Weights of a small transformer language model.
Architecture: learned and rotary positions, capped logits.
Training: a variant of Adam for these matrices, 97M tokens.
Each number is 500 + 50 x the weight over its row's rms, rounded and kept within 0 to 999. Layers, rows and columns count from 0. Numbers have three digits each. The size before them is the row's rms in percent of the matrix's.

# up: layer 3 MLP up, 512x128, rms 0.167, rows 96-142, columns 0-63
# down: layer 3 MLP down (transposed), 512x128, rms 0.122, rows 96-141, columns 0-63
up96 098:548563518518574602525544451526507388534439471490371446550449515509457394520476472475429447524466528568436439584494491487454569484538467571528547548494459481408470514464575547525537586583564474
down96 099:459503530472489508417489521505502502456560519537425545539540458531592543475542370516545477585512513554488604449494507470527445494402433565518467399458498548501481488570456464538429500435536560
up97 091:500468482534527419553518530586516476605447519440479546452526531500501547507589554440494546465505577457490532504504468483468547586460424484569474525549449487446524465529523525530585450476488574
down97 095:549487503523513512519576512474536420557543536589588470506478548510491496580481497509475509417658450450473543475475496476571513561515502551520452503474581526485479537626446603472491525450555533
up98 108:506392462441527425521406476506525442430481501451490525497447490497447404554490521527531473526460461480536441515551509555423504428497458590608460545444500574465547446408575561467557446433480478
down98 109:552508580506527589454489521508536448560522489447476549516509523519567487411539511517624511475521516518450501469614563507467516504601535522517477469463525475505458587431509491494485510503465490
up99 102:538466426531423536504512579612409532507526513503500502446489524616466453473497477463516527512458472520515451473583419533494486408509462539492426459539512496531456479530389476585550431509457478
down99 104:501602541512455479546457540530485570473475555477566532514568533523512559468533516394526365492482490490494490468528545443473458485396503541496452530539538420461612524471581462479337433420593492
up100 093:535512506481550509535580503449543508550436533389485457479455528525529580450512524560436468571514477429558488534407486510516495528544455480520474543519533481493504508406478413616511420461445571
down100 094:523492526479587531516476438499506443507437486634527452513496553487535481498445523573458550557490418544487481396571495555514517483512568553500508505519423475528496461569598553462535535535546527
up101 108:502575513479504424543535551504416472454446513416420443449426449500536496474508507534496552576454450420464485505468413480462455498484476628468519563495560443612537541600560553475592398530490541
down101 108:509521498493476494435541522505470450470494451474375529502450529482566478560450463516432427527546455422529561421510504509464428398594541593422437426564465438428529525561532380481530541497399485
up102 094:547421417483537487532446469471530484506470483483469384470392546594490437513420453503448544515465517510539457495484493517469574472406451510562519530478515469450492468467493442515568514402582474
down102 094:533559457426587497442522541439471479485525466531429499479496545418518524442477496530583413544556450463412498520572556473404555492513533511554440441468524464503434539545442523450535512554521564
up103 102:476553505507426491574508510506425411571459598487552550540465411523491575489510479417517455553473521450412578464526460565516560541465495527590352549496447490541492517507503447513523465604414507
down103 093:449433495540457406475521455571466476474600567468397495505544490435514450535499482524545469475502485416520514528582565511490444512348641431492514500488462486446530501577511566441509448548479454
up104 096:513466403497470425526481580451453515508506605439526409487377532531579487519543469431479485560501547418492542501445509466598511500496449510565446530556540497514550449389417545531574387542421417
down104 092:466547452514453507494458522504440498505487489480524568594539453523480492541533470491479442537679475496522535534494538345594542532434483457530460548443559563458502543544522448432611485540506435
up105 106:477478531534552522502604440492420467478453483484463425467448476532589483518494537450575525520489587503447396471472436552444526458402448479507469473573506567501506421572466452565522445495520485
down105 104:531564518573482485442471560503503446382501509461493531498478459521481468553491582488511481531680405555574477539497485538498506518530553507456565491483530458545526552439618499470568561456452484
up106 097:496487496511463453585429491499448475592471466612456521472497497576571502436419451475537509502506528585472522540535445408538622428537458532621497627593436492462540472500511440538432482480453444
down106 093:500502555494492425451505438429450593455579576589446525573462526521498510613529639519476448439579448492503452452477530482488447460441474487509514473470515527501464554513519447400414574496494497
up107 099:559468470573490507513532541478534499488523523563487456377474503500513452507519649492437447521496553503447505575446462519548465496629459511436559524517496514530510394468433553471588542585497395
down107 092:462492463589490487543421395518452594523476492457546466576514462471494557543606536458462540585540439542540505546565557526476475524482550499581509430516561479504475510618437488506415424513474433
up108 093:534559460394507508545581577484438466488562496515393567520425467521576551481525442561466436539474479472463421499497472535515482551531471596548453483508511516471448426470469463531523444535463538
down108 098:531555596429473441501497513399439427555550474504505529534575571490453504418506444493542503583405527440371490465450526528555434524531370479501534517472526446521602524519491488396458515461511506
up109 106:417484493436545577518600556515483450505479501486469447483402556460474486442496500538536469522459508514475506533561452519462518567453453603496558544502508553535412503420484488605528554573540555
down109 098:464494586542518539470524444476592493512531490438466559501380477523535541449468457477625475521535478520476522429547492593462494446476490502462559523529508530515524498605346434520415508582485516
up110 108:481475508489397498515445590564473331441516506422424574486513549467539430480589491519477505489497467524493548458527414443535617530500470602511538548504472503501455486507461462548556476493504503
down110 106:422474519553548515454446454482433515489459529635499522548510389506483448467541520511418499467541585520450455471485555448577477456444504519480589398514504426455504468444562552525486573590573538
up111 095:457570469405498405552445550562472444546560486515535462566392453492542411519533516533511435524465489478512477512500411484578466548484471486496388581488497516518504454528576528474476528579504553
down111 097:491388481517582464505505543534557500438524562452549463518467476517579476590543480534522558461521535521595532540480424561484531499583394591496560554541440494623460451522491530474399476513421511
up112 102:488399433445546565573519503480384481511385523451604459449465502487578487487581479507544553528501490427490482523534472560528545508410431511491461505526525509503455500408438473466565437504440404
down112 097:523497481382508480420674475590475519456571536545567535545552451433602498576544461421577483468547488490555519470540482429526503531502376405521466440441458449543566557413600465486508501509463502
up113 103:581511488527390384531445483560532482445415543397585568457479466612560511517495481464468470481470515496467576453504457499550549507511486570531408613478477459601497503409545466515526501504453409
down113 108:451470476518420435492493489460538527470563486541456510556489567440495430555440581523523517558452575508497545493554479580557516500475516462499421521524452413494473602524494528403548481534420359
up114 097:553478505417519485518461504570521559441466567514509478448424516464501428398492469517504458451456486473499456536592452463567479531604465500567403494569414554533461513502443433534446539541451471
down114 100:466431543506556510436496557374562458485482505597531423577523455549524530581486410530418512396406480454460426439626497508491459514470491423472470562524459549536519451471501571441570457508514489
up115 093:572512483501511503593476532565453487538524572540572473493506472578571471538446495470435445525473521484393618559471425397588452482660440532474419515489571529565496524494479471509549430503515470
down115 089:497531467535538464473393511532480510546531450424514453535468557592521504581554517660454552517550550391507568492472451512481504536554501443556407418512534523477483488578490460498510401587526528
up116 109:433480424466537594519597606513411501452559535403405513475464572443528450473543455544584598507433445393543485551584423527499487440487470539473470497464452547451429476535467520576560527522475495
down116 108:479503458498559540531529658444476534477504494417482493489429503550454466426553449537555556432428511494524607523425528553506472428495489522456500421435403452552511528496518542517531462419478509
up117 096:515492391478526469477415543532509543527571602494567577484521521490516466499502487445423439452461547558518539469519470492583419444541478469479447519519541397512539514512502532531529534535517485
down117 096:572582532552514509568473510531525558494475561488382466580524616514495503537486461499484445517517418421557501502442589424487459492531468464427508384482513437435587532525479506502567501394502477
up118 098:526490491487530443512499512520478477504447542445504397489456557599552452545491479459562538471492526421524439516498464381533473524474490479514434549523493540461554454404490502474558544484505438
down118 095:470558533527458522534487585517490515526605413475418609512429470465583603436440483515536436409562460511414408532501442569490514439573487471495515474498519512428523529598546516474420427591544477
up119 092:444491391433484431568466569484502427584478480573558511534457547464567530418556513554509492458502419460386515369603443496470467484561417515494430516491542478632408475506523501554538509559439545
down119 094:492419545501535505436472494534487487579519452459499512574514482460511493530507469507581489455725525507488537437553550579450481561514480517486513443532498479461485510461506472492480519518450599
up120 098:510468491539436508577500569505409467638519608412472457515509551520531565504500469464472468498485491404442540562511445490537515521495473527532529546498475481420523432460513539558514482526431556
down120 092:506451504543559510503578510627418570492471523493461531427473531490461486503498461496593493476657469437461555543539509500517483663479661424481516474486416469454501389510510617477521457491506518
up121 104:544542493505486479529582517458499452496495446554419551519460487516533458483570576491405466554489530580436497485575465477477558513601481620533507534481430449529469493516513483446518555587510471
down121 099:505550444594542432499435504520565565421571499482506491504516436473521627512602527559454497495574560543445512614518567511466574478501428473598528396466476495329526416486509485503393428451489505
up122 088:482448505533467519496539464520440485519469482549516510477528485584543520449498575516520549477504501517477464538432469520557461554464449495529533618631490488460544420419371515519582531554483530
down122 091:479516534558510501474487485474549593496522492468375543529520362583546527532529517509453504465638527483468449427464585583557455517528573482544507614516495516526568510516480409484449484493510513
up123 110:479468478460481397547482513520463444564537490531493465563496517499450415369476519514447588484488577517486558513540484576522636478462475427636572558569446520481516459379442483566479501461484518
down123 112:587514529451441460456531476429588591517547465453466497405517496408522411506440483429552564510413520535562483488401432580554485466570520512515506433523511467548495497528499436529459555512485522
up124 104:509466433532573416533528521482489435505536631544535583463444519537430530488575476506539547483477557474526466534434446579541574435512473482485541573461476494493444453403502466494579462487470486
down124 099:508446565421477485485499458489519504472531473533473383509535439516515493638485508499444436507501526525454527443543505497530450441538568519498440489576600434565547414507570442535490597532555497
up125 103:447475469465511455547481520486458503503439565539481476413497535544577470523483482428576586557494541509472533460545508467479570439450403417605482566560525508469609437455463555475604409520495425
down125 101:560404494511449528500587462396551437562584520481432516567453494546462502543478415466489515445549554572482571499511510464557562506519535462498449415439558440429435482522577496549480467453547542
up126 104:405477464478504406562484483467458380480568566422583453446421538629563551508458504515533510575494480474447507486446383493517463565517484478488502517476543460583466452465485423497542403472548516
down126 104:564426517457518572491438505469526482491493406560471501525529456596510535578404496570455468491530557416467634501568464456524523470623469497509434537620489519498493513599485424564558466531552535
up127 102:498417466436466454507491562543451493462472557480514594436480423589419435471540558464534430485475531489546525538520471501490568538414458568520493587512554470543525556428491512543523508528537533
down127 103:471532444454436499525560581405443498544544525529498590456421394509465507529496500461517461469480475573568478489379465520571484388539415488539480538495514604476566540514513541505416568545393438
up128 098:571488379494469530525550528523449503624543525553497569444451557585585441484517526529428505492448515504468418517476475552500476465489471559581549462483460525496508487499394538535518434515497528
down128 100:417507521522612473556555535485437509474533513484473452479543447508493513516503550512588557517469544454415432460499593489552454417516423511515558480480463477482648534499456500536506460494506453
up129 104:498431489421492583516526519587437473466481565403495503537485508542547462450440491507536416533452520610489563505510445482493505550459449507543392461562461531486450531565440439584454518445557501
down129 107:586485515422561545462468541485445502428393504511434411438443501509513486521583396494537494503461491550394480508505493483499507520551431553486463437465481529510483595604448489499552469518527500
up130 097:590530518485476476504474514528466450483543525496503482489517525528468507476418516496419508502467514537533444526495512414508540534585483484571414549456445508534522485439443424536446502446570459
down130 100:576454525563531494525473526436526574508433455508526523506470500475578481538450488385546512534409519412496490450503500577460504416479517531481498402541493525441530485510540483534518375576523470
up131 103:526451423477497465538463582503415458514478494458532521550487485553417517499524488478435569431436496402525421538511461489548522441502493600480595560480538443484466459490547496557509529458535626
down131 104:471520440474517533549587536491515486479363593529478559520438468479435513445492459516429558472467514490556519467483532502515618507511532509614516411484505492528412431499545410549521509409504468
up132 092:465478495476544514548521460440494520454464522535456487523464490482512528477485572491574429558468577420397547549457482506575592519468404583482503532538534569495466516511488460526560495566568528
down132 092:526476587484589564468417490550574558422511497495448520464506492489461598592421563567487433558531415479446616421497551462505494535557530466403543566518467524397568503418480460393493571518442500
up133 108:445461503441504395532458567454501499491382406539527525445439511446479480382613514558489537478507527532510452493460360537516553506427469506496572543513466535559494442430513513539513500538503501
down133 106:513457447475478425484469478465579497571539543545461524456489446432515491512563424328471558430519463505594497495425397528480584513489598421532492521482493474455567500498588500479484449540464469
up134 102:539483466551559565552490503461451462569517696465484438488563480554505552506475462498471491561490473415553528478495483401505516465555462585471519557444507477416523525551551431547534468551535476
down134 095:460502604457519555473435495462485433561548445493436540501497460479484515520554480437400554522587498424519501493480446519462546482488599496496553441590510563429462461545438428483418512475582472
up135 103:518456395402472432572458546527464468567575544492495535500476495618531536502574502493501507478488430420489437473494441565561466484449475537524539489510537557518506387536481554509555414514445555
down135 096:521512523562598520517481464506491503586439493472547468558567508465470424424542476427534480467480509504471539487477536448626523555450518521439496457459491579451418508553498443445451534473568464
up136 101:438492458547522486507546580533467526511541435462569510507440534438394525499581492493470534428487597536487485513462452480473447430451470537551497562487533569526534460482487505590541491480565509
down136 107:474510383570498496553484554509525471515530529528503575373490468500510493547525464514465490498329457535527585536443479446473407554539525500575487450566585512521494521551560525517517536400472476
up137 081:563543523426421453558504560549450479532474457409471528490514502535537530407488513512476549450388539438482527472589400502505562530491501444510513512574443459483525369434475553469472480454489501
down137 074:526542561450489525476470462592462491467494414467522549538536515407481550471541470573581458523491525519425445543476570521558534535426692478565440478589341462418496417471519570384428490466462557
up138 104:526482484444561428499473476521496483575429573522580489542407625526450450484478529432484471426446594472411576487567489480575484479470467433515505523545543438467469434488512591498593528613541441
down138 100:537470533510532507578530497498392453547444491582501454522452582420468451580510418421558500533552603565525483547508634436559420479488540456502522549485582526498439477478533558459565514529463437
up139 096:444416459507489541623538517535514409586460614545565350452513524553519547473541426491509569516511478445486478496540430481479458513492472550469469499498474456575442495557558500577533576516539467
down139 096:478485569577507507434485463632437475478526592548474506476506567479483452480527520422525427463652540567504523365580425486455509520519584518524546460499562448465473525565475518465597465387423472
up140 091:549447482451557441568427431529448511468441510516604439500471477572445555486501534495472529406458558526502452467452511520493517441487474455656520540513436516526532413479494480501538434511466493
down140 090:545433434449499526433551537487517551522553466514512549460454571446468515505473467511534525473436483450575481580453543611440478435533504537448478529559503480424483446492566507600430542417544479
up141 106:480427534505508492540558530527383359581482555439438405506490569513523501400511558512510578486492473434494477543591439434468578482574421533439582523486457456509467479546390478505537446494608560
down141 106:508502481508497423415469455506509452594515444505476465515489455482436450458513445498488516573647568490501501440561476542442519471443518442536570524485584552491485487541512375513423482500597558
up142 110:491521407477492451549428526439527495513523375544530579557370486476559534479569530523451546588517521443480441513497421517612489573490448501496462488511542539542503464519461494537511465617495525